Weights of a small GPT-style language model, trained from scratch on English Wikipedia.
Architecture: RMSNorm before each block, rotary positions, no biases in attention or MLP, embeddings untied during training, normalized queries and keys, local attention windows, paired heads, exclusive self-attention.
Each number is 128 + 24 x the weight over its row's rms, rounded and kept within 0 to 255. Layers, rows and columns count from 0. The size above them is the row's rms in percent of the matrix's.

# layer 3 MLP gate, 512x128, rms 0.224, rows 179-187, columns 0-127
size [ 91 103  86  96 108  93 107 103 101]
[[169 116 162  91 120 178 132 156 136 146 113 140 123  91 149  93 166 129 120 163 144 114  73 122 115 101 114 131 154 127 159 140 120 133  95 161 132 113 141 136 128 120 112 125  89 136 104 156 110 112 122 159 142 139 111 118 115 124 134 106 151 120 114 151 158 148 101 149 103 191 141 142 100 126 121 115 108  92 160 140 148 106  70 107 156 124 103 154 110 115 133 146  81  85 142 142 162 158 124 169 135 150 146 158  97 120 150 135 117 155 119 171 143 144 121 129 145 124 111 176 111 131 120 119 161 128 194 115]
 [122 139  98 162  97 142 163 122 119 116 103 180 122  83 132  90 138  99 162 141 114 124 107  84 179 147 145 121 143 116 143  78 122 153  72 122 128 147 124 131  59  98 127 137 100 139 144 141 109 154 118 123 152 127 155 142 141 117 103 107 156  97 106 138 111 129 134 107  74 119 128 165 112 150 125 114  65 145 104 142 155 109 124 108 110 129 160  85 141 100 115 101 117 137 136 109 119 180 121 127 129 110 115 121 159  96 105  81 138 108 133 101 157 125 148 142 132  86 122 134  95 110 126 150 141 116 136 118]
 [111 118  88 117 119 117 106 111 108 181 123 145  77 121 145 142 113 122 144 118  78 116 133 148 166 112 114  81 107 100 145 169 105 110 120  96 139 140 138 153 143 119 108 136 134 180 167 145  85 127 168 109 140 155 110 121 112 129 121 102 125 121 129 128 140 105  93 108 132 116 139 115 127 104 118 139 109 163 140 125 127 116 118  65 122 120 115 160 116 167 167  89 116 136 138 171 138 152 151  96 111  91 133  85 102 154 114  66 160 147 122 124 113 139 136 111 135 166 152 162  89 146  98 122 103 126 150 101]
 [133 136 139 151 172 134 118 135 151 128  86 147 164 105  71 166 179 116 112 149 114 149  92 142 170 117 147 131  93 131 130 126 114 125 149 147  93 176 115 123 149 107 140  88 166  71 128 102 122  98 148 116  93 131 151 122 133 128 115  86 112 141 123 151 164 103 139 141 139  98 151 125 141 147 138 146  96 185 127 156 119  99 157 149 144 173 122 116 134  99 116 110 151 133 152 191 111 107 142 107 104 143 121  94 127 114 150 154 121 109 124 100 142 112 156 147 136 124 136 125 116 111  99 166 125 178 116 122]
 [124 156 121 147 114 125  86 156 142 125 121  95 107 115 140 149 103 103 178 136 139 120 135 142 101 112 133 107  78 153 111 117 147 165 106 163 170 138 117 121 136 124  92 127 190 134 132 162 170 178 118  82 110 153  94 153 135 150 150 109 134 134 132 107 153 110 141 100 121 147 152 100 148 157 139  98 131  79 126 122 151 175 135  72 148 123 143 181 143 126 169 112 141 146 148 139 105 146 147 105 114 138  88 130 100 120 104 116 151 122 127  89  92 155 104 144 111 164 150 122 135 123 103 103 124 133 140 135]
 [145 152  85  89 145 132 138 107 127 106  99 107 139 145 149  73 123 146 162 111  96  99 105  98 155 122 136 181 128 145 128 121  71 157 126 138 134  92 136 106 130 118 101 147 144 103 121 126 164 163 163 115 146 145 154 148 131 126 133 119 138  90 123 142 113 131  98  96 172 135 149 166 142 131 111 146 108 144 144 159 151 105 130 112 136  83 154 161 126 120 110 115 158 112 134 120 144 144 170 136 162 127 191 118 114 105 137 131 143  93 125 139 174 101  96 123 108 165 137 164 106 131 135 170 176 119 152 144]
 [117 152 158 181 104 155 139 155 117 125 108 170 133 115 109  77 132 165 152 176 136 185 101 135 152 161 133  88  83 126 129  78 124 121 152 149 147 141 131 126 130  98 103 157 110 100 125 128 134 165 136 116 147 161 147 107 122 130 102 134 129  94 106 121 112 149 120 124 114 145 180 108 107 108  71 116 126 141 111 167 160 159 155  98 151  85 112 159 142 150 156 143 119 113 118 152 138 146 133 160 126  96 144 174 133 134 139 145 118 130  75 122 128 132 139 138 134 115 137 137 169  96 163 144 118 146 120 121]
 [122 115 122 133 110 143 145 100 136 163 108 158 118 123 122 116 121 106  71 137 104 148 148 116 135 111 141 145 117 140 115 135 139 128  86 115 143 134  78 126 151 134 109 137 127 112 140 154 109 118 113 125 100  90  98 126 130 117 130 145 176 113 150 154 162 133 119  73 133 110 178 134 130  97 133 134  79 146 157 128 146 140 137  64 134 122 144 153 122 111 134 107 165 106 113 166 151 153 125 134 134 171 156 168 107  68 126 129 153 114 125 155 110 133 125 145 128 114 159 132  81 168  69 139 165 167  79 112]
 [117 129 118 146 125 184 118 136 129 146 147 158 135 133 134 126  87  98 111 139 127 133 125 124 158 157 156 140 102 167 158 154 157 124 113 141 124 118 135 170 106 121  93 153 154 156 196 135 141  90 176 147  98 128 122 119 110 109 144 120 110 120 132 100 145 121 170 154  93 178 127 116 108 128 113 150  87 107 109 140 134 119 162 109 119 119  59 106 113 147 110 168 127 120 172 124 125 125 150 108 156 130  99 149 140 100 154 154 161 149 183 110  72 117 101 103 145 109 140 136 114 123 107 122 154 108 121 117]]
# layer 3 MLP up, 512x128, rms 0.256, rows 179-186, columns 0-127
size [ 91  98  92  99  86 119  84  93]
[[104  96 143 169 155 121 138 109 132  88 116  89 136 139 146 148 149 112 114 135 133 171 144 153 176 143 132 145 138 133 144  89 144  93 138 124 134 102 128 133 103 126  93 136 127 117 169 102 138 138 149  96 146 111 164  98 145 133 121 141  70 155 132 132 148 166 139 143  81 113 149 125 158  66 115 132 169 117 147 116  84 118 152 114 151 156 167 107 113 108 132  93 153 123 140 108 109 143 142 157 127 142  85 197 127 125 170 115 162 135 144  71 120 140 151 115 145 116 132 143 129 108 140 137 147 127 142 161]
 [120  90 128 139 151 112 156  89 138 135 146 130 134 149 139 126 117 128 103 121 107 129  98 132 123 130 101 138 144  87 137  81 116 144 114 100  84 180 123 145  84 122 127 123 110 118 138 110 165 126 131 155 125 181 114 181 129 160 121 102 132 110 109 116 143  99 159 145  98 155  64 139 122 147 139 121  76  91 148 136 132 104 131  61  77 120 180 129 130 111 102 113 133 102 116 101  95 124 149 132 126 110 115 149  99 169 112 159 109 159 127 124  83 155 115 126 153 107 142 137 142 103 147 117 116 143 100 121]
 [125 127 115 165 131 129 130 116  81 190  97 145 130 147  86 124 101 157 110 147 142 119 145 112 132 118 164 110 143  85 103 113 119 109 149 101 118 107 107 124 125  97 133 124 123 123 129 169 120 138 102 141 116 104 149  81 102 127 114 107 120 159 143  92 170 105 118 177  88 124 155 116  82  97 105 158  97 127 142 110 106 145 154  62 152 134 114 147 115 203 126 142 125 150 154 107  86 117 154 127 107 110 125 128 152 152 138  73 147 153 131 123  98 113 162 119 144 146 140 140 128 102 131 115 113 135 142 129]
 [104 147 105 119  97  97  95 100 182 148 132 133 141 115 135 144 154 118 139 148  84 135 107 118 109 132 118 154 124 133 102 116 157  71 105 121 134 183 146 121 156 103 114 150 139  83 118  95 107 114 153 137 104 104 172 133 140 140 128  91  94 151  99 121  81  71 100 112 159 149 148 118 112 159 149 119 162 124 143 190 139  99 158 113 114 135 128 172 143 118 137 126 144 169 127 119 123  91 139 143 136 101 146 103 146 158 142 169 101 111 125 161 108  96  94 143 116 117 133 136 154 115  96 124 139 148 122 126]
 [156  92 119 118 119 103 151 149  95 115 119 109 112 153 157 108 174 114 129 152 116 141 139 156 105 118  99 120 139 134 160 153 150 114 155 123  86  81 118 144 110 177 119 135  98 153 116 198 121  94 128 131 134 120 137 107 148  92 109 181 120 131 167 142 167 121 127 152 178 110 114 103  83 132 150 128 110 163 136  92 121 108 117 117 109  89 145 125 155 136 111 126 137  83 107 130 134 170 129 122 157 140 113  93  97 172 109  96 113 122 117 129 135 146 126 128 120 174 102  96 112 124 101 149  94  95 131 153]
 [135 147 122 166  70  99 126 133 146 125 151 106 140 132 130 167 130 104  89 109 156  96 143 148 126 130 129 150 109 157  89 127 125 134 159 151  82 160  88 113  92 119 130 170  99 102 135 138 165 108 118 137 133  99  82 132  92 157 112 125 112 102 139 123 133 158 120 181 142 136 133 138 104 146 126 144 167 138  98 115 154 104 136 148 108 120 112 162 160 149 136 137 119 147 125 132 112 101  75 162 153 113 175 110 154  96 107  77 134 138 124 125 118 186 100 142 173 119 157 110 127 121 135 135 123 134 144  89]
 [129 107 117 107  84 149 130 150 114 114 142 139 133 143 129  59  95 168 111 118 151 155 115 114 142 126 115 121  79 125 135 145 126 172 120 141 123 143 174 116 117 147 120 143 124 130 129  99 102 140 170 101 143 156 142  82 106 118 116 132 175 114 116  81 125 103 119 121 138 126 114 101 105 107 124  78 103 156 112 116 188 134  95 121 131 109 110 150 168 128 160 130 121 119  87 134  94 109 135 149 133  95 177 142 116 110 123 130 123 138  99 130  73 108 121 117 131 157 136 137 122 114 155 154  98 197 157 114]
 [ 99 155 117 131 116  93 146 100 112 139 105 102 108 175 136 150 137 105 167 127  82 101 144 133 118 132 141  77 162  96 103 150 136 148  78 158 135 140 163 175 132 120 122 117  94 106 106 131 110 148 154 139 141 120 122 131 106  99 141  80 146 131 144 101 149 111 156 137 104 139 137 127 113  96 113  85 123  70 164 135 119 130  88 166 114 127 125 139 136  78 152  99 109 140 163  93 118 151 152 136  89 108 104 141 107 161  96 118 106 108 121 163 150 157 140 101 127 147 107 152 133 131 128 114 123 114 170 161]]
# layer 3 MLP down (transposed), 512x128, rms 0.117, rows 179-186, columns 0-127
size [ 96  94  91 100  96 118  89  85]
[[136  97 109 143 156 133 160 109 105  74 175 102 124 129 128 110 132 104 121 157 114 135 149 129 192 142 155 110 103 118 137 119 157 157 115 125 121  79 166 100 120 123 123 125 131 151 168 141 170 120 154 105 146 118 148 142 144 147 120 132  79 140 122 161 156 167 129 150 116  86 129 109 154 118 108 142 147 168 107 100  96 138 123 149 154 146 153  97 140  96 129 104 136 174 126 113 126 102  96 165 128 140  91 162 121 108 158  87 128 109 153  73 125 123 148 130 158 125 171 137 136 112 128 150 178 130 117 137]
 [124  83 108 168 137 126 159 114 142 166 140 114 112 148 107 174 153 134 106 172  94  95  85 143 110 128 110 119 116 128 129 106 132 172 130 104 122 181 110 110  88  98 110 117 103 151  92 111 116 128  74 142 120 177 108 190 109 112 115  79 135 147 125 139 138 129 128 125 114 165 104 100 124 149 151 128 121 117 152 117 139  99 121 114 101 133 126 148 105 143 118 113 146 141 106 122  74 167 138 119 136 111 126 149 155 134  92 155 131 148 123 141 117 114 154 104  94 120 148  92 128 148  74 157  88 140 106 119]
 [107 143 149 147 121 117 134  97 132 132 123 102 135 113 152 111 112 104 133 146 153 117 135  96 167 133 103 126 146  86 169  72 132 136 159  86 132  56  90 121 101 127 162 128 158 107 125 160 123 140 101 113 133  89 130 112 154 142 147 146 110 134 111 115 160 117 147 161 117 147 169 125 123 150 110 164 128 138 131 133 103 106 168 102 183 129 175 123 102 135 156 134 126 183 121 125  96 122  98 149 174  99 115 155 148 130 150  94 127 109 145 124 180 120 132 103 173 149 130 133 131 156 149 147 136 139 134  99]
 [ 90  88 104 121 106 111 122 114 191 121  91  88 118 122 106 150 173 119 115 138  95 132 125 125 129 140 150 154 128  78 156 111 127 107 130 161 135 167 111 120 141 105 151 155 120 101  62 119 109 110 117 131 137  85 171 124 122 131 127  92 104 127 145 119  58 116 105 118 134 149  94 108 105 152 131 152 129 131 146 148 121 124 127 164 133 135 140 169  97 129 149 160 121 132 101 113 125 118 129  97 126 104 169 139 113 158 103 136 137 145 162 173  87 126  68 119 105 113 123 107 127 140  86 120 128 139 105 113]
 [140  62  74 146  95 105 168 153  89  98 107 112 124 152 131 144 116 147 190 136 149 131 153 160 136 124  80 106 122 138 160 138 151 136 141 152 136 132 137 116 165 144 145 161 129 136 136 171 119 145 125 115 120 148  94 154 150  80 162 163  96 116 160 139 133 152 133 151 155 130 141 115 102 133 149 117  97 124 122 119 126  97 124 153 142  90 173 119 144 118  88 158 145 140 120 126 151 160 181 151 107 116  98 129 117 176 124 117 130 113  95 134 126 158 137 131 152 150  97 121  99 145 108 119  82 135 129 132]
 [ 95 144  86 135  50 125 162 105 154 134  96 115 111 121  93 129 129 105 110 105 150 120  93 114 126 112 119 136 116 142  88 129 123 119 172 160  72  85 107 128 108 116 111 175  88 100 120 140 147 129 129 126 104 126 103 142 125 161 135 118 138 116 120 125 132 161 134 107 121 125 102 139 113 176 143 121 182 134 107 139 149 102 153 141 133 121 154 195 144 142 138 108 145 114 123 104 139  98  99 131 166 143 147 127 173 140 159  87 138 132 114 158 148 153 141 150  94 132 165 135 145 144 167 117 132 115 135  87]
 [126 132 126 124 137 143 162 134 132 165 127 113 151 108 114 102 124 142 153 155 143 185 141 115 114 161 126 113  83 153 131 123 130 123 141 102 158 163 140 131 116 149 154 149 120 102 107 108 113 167 141 128  97 119 149 132 142 177 126 162 140 101 100  95 144 123 112  85 127 122 160 106 108 144  86 128 156 130 123 169 159 182 111 116 147  87 129 118 191 134 130 131 136 144  91 195 170 127 128 145 115 103 149 136 139 107 133 134 118 161  78 168 131 139 123 112 134 146 138 136 142 118 147 139  71 160 158 167]
 [136 154 157 121 133 120 137 110  98 103  82 109 126 144 158 148 118  80 150 125  81 103 123 102 132 126 151 130 165 139  76  99 196 143  99 127 165 135 106 166 122 137 121 113 109 152 142 117 135 154 126 145 111 134  91 166 120 139 160  77 134 105 133 107 170 142 148 161 111 128 149 158 130 117 140 143 130  70 134 119 130 119 129 133 105 124 104 121 174  87 128 131 119 139 136 157 132 125 143 145 125 111  85 147 147 176 158 144 116 102 133 169 148 108 166 142 129 134 126 121 133 115  91 122 175 105 169 161]]